Weights of a small GPT-style language model, trained from scratch on English Wikipedia: 9 layers.
Each number is 500 + 40 x the weight over its row's rms, rounded and kept within 0 to 999. Layers, rows and columns count from 0. Numbers have three digits each. The size before them is the row's rms in percent of the matrix's.

# up: layer 2 MLP up, 192x96, rms 0.11, rows 171-191, columns 0-95
# down: layer 2 MLP down (transposed), 192x96, rms 0.153, rows 171-191, columns 0-95
# gate: layer 2 MLP gate, 192x96, rms 0.116, rows 172-191, columns 0-95
up171 099:472531545574478467494568513504497492543468495576514469476481511566574469528472528489439504470479491449485461474593574486501522557531414502600467514501455504556524566531449559472449390439492553444450532531512522468468507461539543476509480497456459490486525512536502501506499470484540487461
down171 099:492492493485499464459530527497538416462529507526500530488505512407473532466498504517615450540591511526453617448505438474509557465515499536528563468521511451474531499473511555486464534443436493546486473516483390501492478504491559441556489526450524548495540502450516536482493558467511474489
gate172 091:550468516520497471497517512539497525540489553466468535556526472505510518556513426530484459477539471478391460545511520574490514507532501538487427502529547489521475453496484534539432487451494548509502488545502441458502407510453557507523438399476548585449535465529575514445476454454539536484
up172 087:467489507522488495442485541584535498550524458533402503494512491542520538486461529509532457544511493513486456422521484551563556452499556484530465522547478436483448480436473442509520575455465550460443498517533432566503536451529562504539499457513559500447463529542537503463420550509464451466
down172 086:489490456500472448509551491510471452468554532531514452499479558481459498545556473380550492492515521548533534506466587564497489468515468478492472456452591450498561500495519512497459513491483535548507520531567509454557533483436541484547524447480554563513472424509498407429508445497484494450
gate173 107:501503513512485477508481485555489515426518517459519531494494477481407491514531468465556454569543536520489493543439485555586481405424501498497521447513517403413575476490542475497570444479508516550499535522538462509440481443530480501479520500515448477549563494453585505558499528514552504500
up173 106:548486474423437503511441469504556511509491491502456485527443486426418511515459470448530492491498432456530467514502495566517510527570529486494439576521506503435512464541465472518429455541530457503482572516435497556460537488478540573473600443495490470507471548509565521548494479450507520561
down173 106:493512498523485497474530467582449541503459436530530577465523501493492535458483519613503463450472392477497524438454540443479528528526545414421517521552522483494473523538478491564477480518564495515448513510585499534517491478475551539527516538497525477510496466574438473470468446574476479514
gate174 097:512500477460417533419514504526474515473494515529493495485458526479530506525544506477541482443528481467431377636486474472449494490471518509599519483537529485560442492521494481539494444501509510499484562543449417532498606514543494528565503464478500547523501521455457534473527512483500543484
up174 097:463538477482485528453475508520477586449500461515538524508447555479547532516411497544586520519534513506529546524454486475438560471490565522519466546504499486471549510507481443490529451523516432390512524505515456502482571464524481564430470461501511540464407514447544531533568527479472446517
down174 098:471526530433467485510441531585554559538517497525547531529490523483471479472466486533465471568538539542418582500439502521487513482488469541517501564496544502442479468497431430474563531534519437478556478501519459473433529519494496465522491461417558503451486501446515552586502529565529445491
gate175 099:543480527491492492457531451374477495512482549525495465463469497507465494583489429436513517499446539495459528519430459466565577466538451573503458493483498491466504514480522429484527487499481498483430484431493491507559517487456474542483497544551511541554482542459607516457476580466544485541
up175 095:551519519463424544496496540535523559490507439521476585510499466541520435441454469502559506534505569477498489520463530495513484526503515405595478473571542534535477462482513519501470564545482419541514432552524568501538495456537478427465469487483548486472516529520437518470482529439566487455
down175 099:532474551475464417460485486528420557485489536486478546486526543483540483435468402437521547561515543502495445560493495539485527469561469455452434529497519535467479477521452535564561480459556421502468511480504543555559540507491481493483533451576502510514473532469488559493518528404510537495
gate176 116:508496555448402554485540469532473533467488502499511528449466495571526547510571477504499457484468473456555538477417601419490481492545539475524565518505482515571470445525472522442488486461494499464499479472491516513484496537416593479479544481505485473494532572558446440435465516488472467526
up176 101:489441496459473479486551471456524478509486529496527528472431478561473551454563501496454489473478435511560469478490482508440455503579551399437470522506557510508492540498552484437476504575558473444555510533531537521466562548512528532445541525536518419535520517497461437470587467527462474515
down176 102:497471526511557453551504546433508464485499540512527491504553576440500398527501504508565537493469507496488513529554471505578494475502484494472486526471488416435487480473520560452466471475507514508483499517530464423495453463536543546557460577462549499457487458382528560463574540519491525447
gate177 096:589486550560499466412483514462515465412405510501523514527498452462460497501516461492519490547483525408457492559481472493502443531521526557517536514455560482571501520519569481561495502495462471511549485501496431469509509588529412489544541489501466504525550590497480503445551500482464494475
up177 098:528458472563514464517498491479500535497511478520524547482433554598530502469411485489523493544475430571516516500502487511500551415522471530505461520555443500466595467464476438471441520470529455552591539507499521555535564472464464504445469527424450543548476530538478505528459470505493458466
down177 100:462463436520537531530501500517465489485540472563440487480504445516516557469540421620494515488516510613487497497471530419471464481489491451536544491563461513506496509537497448551507524479542565536483525516481497549417457485449533421540464465456586528530500506538444471486457505552479516478
gate178 107:507549447465500574476490511497566442512531514501505539442459564518505562449519466505551405486493524505472512465512487466485533536553561433483598458488466484530394424514508572430495485541541532510518465540506523555479462535525496498510456520479525441492455471422539499458505577484485526508
up178 102:471536465534503505483533450501519498524478564501465450504515529485572459491539527517458483513533587557465455417491504512496499523494518460493501463525557468471570491442495520524493505535466504462550427418550587493544541524539437421383544482564458491506501508501549495481432446457503487451
down178 098:546500478534402517543522534500494588493442500485523558449516460520464509559549498514458468495486521557493506505476493487455494535545500498470431494444496503505500421533461478544485454536541462484570514485422592477539567508496423460392519503588455494557506500548507484532467539444504486496
gate179 096:532492452537572450481566442450491566489537470535528525530476484554548502421484453579528456545473454491503560446537533504487487484475455469445550490495573512399478426456500436550510462481529474463490516437542550522496443538466508524444498530486548488553449501479472555487448456468503500511
up179 098:463460457419508544479558524543458457495544492448549507547551526467480461478480511495507478503483506492442513465493454553506495532527444502434446511556561525541536498523506546585457441476478552554440556580521505501504429494503452475485524584462460512550516438519459480445502433549571520466
down179 101:466530488591507469517551495483488455531495483518433509581596515522528475583527451536446557468473482459542511521507491524518469511456570519557506502458442447432486496507516455440514516502429515488459436479534422511470531522433533488578440472465539490467447457455568515508523500560493493503
gate180 094:449460587499440567547518484572495492482577567544461499507533487530502544478512438485451483546438477519520558462509506515532561479509533469485484551540445476525537475502548480562483458469471425560499487505477447515520442522476492460503584481527421486533381532497526434509524492538466485498
up180 085:463472524516455485541459514563494512517526511499514448498489516494542503549493511478561528401444477479435548566638524495527526498496538454535491494516452462570476534470473481463503492451527530456522516494521490428533558403494582446441523536516513457522528465511521495504457567446559463468
down180 090:529484470462435497492462493466507451489581533443491488517445491482420527475521542522507508456478541511454438410539453535554494495552487543511488512561475528506440509494462438563500481496516549397448521505479547570565536461485433497485537517441529489606544538566511502540472480517475525504
gate181 104:511498522522461487458431534506475516498557465531436475519479429509541514516458470457515529383509467537492484459475509498458535462492530457528529495554431532604458508475460523569466507493473537490486496459437542500564554513481530492569496378495450529485495538476488491478475590538472430483
up181 103:503495501510483503437400590460570532521500470528487453562535466550539566504433508487489495449460469491437552439457506539437539525536582497527551463570500580552449479502442566499451535468478518495500503495503502503500484508468484468473528373539533497452512525523494499516473526546486502478
down181 100:495489483552562418549369505475520479511524510475544488510482502545518513529495454505496491555549501544503529482416547537469475455478409502492532473513510510521500422488567518547560397530464481507496486501530517478382499475497488520488503491517512503477554537517512432482440525558538588481
gate182 101:492527544533469452484483487504490524517519512509528499520533501485547496438483470383462494493537492500471543470538572482581525500513559448523491469618431464539499507445449537581432497433529516513522496497500508524494414508459483437433443477531496510520472500549562528492451469508574510421
up182 103:593525528470568462444439501539526556508472567514499425487483536558523502541471528482524510513553488505506503450500499474450542473541558509587512495535484489503450529517477483468500430494488544453515496543508518432537466434511462455446577516477518522534463460539522460545440500459454368502
down182 103:536482502510531455562491465494554491493443535492489534510483533517440576442529451563457476544559499484489474485467585531426429483434459519454475478496514534470510371474461552514491465489498562485531528464477486439489514565520468515531489500521492474482577516579528536401533481525528528470
gate183 098:456533475509472555584491564539436459485589468496474545470425533539491431502476443471561547436470538508509483522538529446500506545519476411471480436511560474453551481528549459501483466584538515478499557513564469527548505527401521534447487551500485484486520540512522474516490464522457503489
up183 099:522500473501519486496482494465490405550510539532514512490464496581497519526484434574465503518506478547534487526487527536474505435553466470474460509484485462488481479520510491541547518443406428472491385504523550455543417481479550598431496458565531509486504468602503468507469474517440487494
down183 098:506455518529554493512518441524527448543515459578510466454517468463459463476464517449559492499539421420526469566470486553579565488498499530522512467449451494565471413465474509562427524480490513462473491508514468507484443494514500528582518467451531533532472541513503572592520519538462491557
gate184 087:429517443512464501465539518523420492516474569484478475546532450518476416504535499488487514444473524448477536545410516436569478477516518479561567451552517474537541502528534543490458494490533465498459510512486522475499466546563544551520467488567502447499509484494448453398527461577552537440
up184 095:505529452520486533487483547523497494469540416514554501534399520396489436394474544573448486510533505504494532591469508523483450526482481481517484518514443543511523445543465520583504591466471510531512447555476487531534532543466446485544440496518502486482521468498443513445538477529528534527
down184 096:510464518445474593530430450427463467538481461489628417530481533498544520505517593592452541512462516481484515449450575429459531475478488483481536491491433497476547509565470516489491467542503523456529469535461478554547505468504480527490533522499469525532500549499513517538493464455545478536
gate185 100:490451522555494463471517519482560469502505531509493451507504437548479501397435511562496548502486511547496540503498498492527467515532466513415480582517475468465566452555421403516561425484458542500497511459512426467486491539506490583515557527517444489514497482500482461517513439558486592501
up185 104:535497528587498387529501442533560518434443514582494480518506476525484559500516453462551515461493498482506531535508521455522493497463499486533529467486522453486457500551402500525556487460483588477471516512503467471432500525562521491504511533519548509510500392404550506539523431504455475549
down185 101:516526554512476442508485510456521552489436435420522537472501517525466521426564491539464522464377525561529531540481497522465518513571507477457493523523544548536459504480500593508513604493456556491522407523497525446455538465487498495500567525509532489483474443462497512486509420485500457506
gate186 100:543527492479520539548494450502536618457463516479519558541550523465427568549541430493597456511439465433544459528505517492523531542508437492534489507480427452467490470463498532493459487441520590484506531478464503493519450509536422483541527488528576545516550505492450525496540464494506461500
up186 099:432506459501485482562469478514539515520418413523527469510475518476458535526527437518515486518423444502592494496578518502528514548513479492470442466522533501525530460430554454540534528442473533460433551498507489473513534594468523571527532482527531552488537507539442466538479548450528454568
down186 100:519498484521475519434484499465502421488484498492535448482490531509500414530538510441496514548478561489473512551476470436517488514572513542473533497510566500557544474482535530468525570458480482511479442562568538502465510416525450508504506509528404459610521580501509452507543485406499524448
gate187 102:529594518478562477579514519521526481462474519494481544508510535431495519480512531491542448487521571452515426555465448447527515467415530532532538514511549458575509475479492486554512431496502607461439533506457440486465476470487495489509448551462537558508516487441429463440504499540513528550
up187 097:557496547515593485501524473521440496447514500526432568512456525444492487517485494525524442517476493536417479507520471569531532476511598480584505560482449518512444419507528425446473517496457481517498496497491485470442426505493487493519482560493488513497494425457538477431425462539573493540
down187 101:480537522485577465530502460508495488486540510487409498516477467479531459514444474464489482519569515539433483578488477558470503470437462560584550515557410459476479480511541511463516590492507491490470499507483452522460465487541487481477560550462531519421534489514514574512378536537522509531
gate188 108:511510475488437492513493486496513499457520469590479468607442509487503584516432458467473483466464541536556459489534516414512497552572542475548506504552509510525484489505525532528511482564498570493404535512400544472499486504433470486527515475451515519511493557503540465569511549457501428447
up188 107:490537571471445488570530535505498495447459559459484484499537470524497546518545490495542488439554504573539506545427393470528502460539476517525558491499502524520550428500485477409525565560448528496510534511472454493479409494555533454497500546498547545488492542431501492587500527475466453506
down188 103:521532512483494514472530500500435487480557536537483466502513518546495593544504504502433420514483518523484482485449551435472412531548588436488510503450436522500511532535523514512504487550490524554470467468487451500534502513439458542484560535469482499567448497460475441626551466452489423510
gate189 106:490501428540545508506507455528509465448524407514517491502537485502510458459514522446487508467515575492536577472462469518591441562469450443475526530497534577490501475497548494504528573556467470398550539461417523525493427517493529522529526522509464499492482424428470443542500516537495535518
up189 110:498509478473457508547464501568462556462525502503518467504460473515542470535401451479547456524467524592520565466494490460470472577451502483492534484483443481497437453478427467575428523460503548509509508515480445537506467494561452538440475524489456577443522533539464491551443571531539524476
down189 112:509433546435531509486502498483442602482400526492500522481503573536528510508495531534519523519468510436490465421562480549493541481490514485565518520485586491488453474509457472457464477456477510528489534539541551517492514484435579475476464543588514538476443497481414485425492478479551562490
gate190 098:540438502499533556489458580485549511558460578510466491517514443444455559537479527510472523441536546496511559502471442519550441549498442460495515521488532522467466493536519542444497491536561502494438552477481502558515492486488477473504413467477463503550476464436598468448497575576521505549
up190 102:502560475534532513482456538431484568507538515559518498510521488484482541521525489476419441438470484472442506510512437495545542533469479488598463505509528464474476520460577488499543495592548518454439548553547423464504479466458547446510412537560483478512474453469494463480479497551541480570
down190 098:521504507544505553476483585469515527565476521501494516556488472493574543544495474472435537415496498474515487499543508497506383542455487416514452548515480533478544554482562515493460433512489498494492562541516512449529485460449520402522421501567528458514435472472522495544472524535465474563
gate191 095:486564540575417522522478461548475495494559454510453484493487526539580445467500525526484519567480503486419568494566477518561507479500591468446524470495460573539520451448496537517543543485578523487485445525568556466530526486471496460449515435528460498555498457511527467531460500539503480446
up191 089:528457585516429474529490437486521542455603526527461446480495492546578465467438491528529488509535501500512524514460467519537539462468544499541513482466492540569441528424567519552563484460494497552459536537510545562490469495528534446417532458485441465532501462474454474508479524493503517409
down191 091:567507488529541532506478530485571430527534419513490488530477515529508465487446496500497437496521566560489482435511482467476489519538519522484568485576374451478592448477457526481486577466462547517495475553453519494477517449444432481515410480472476504508517463475513532540513500529533573500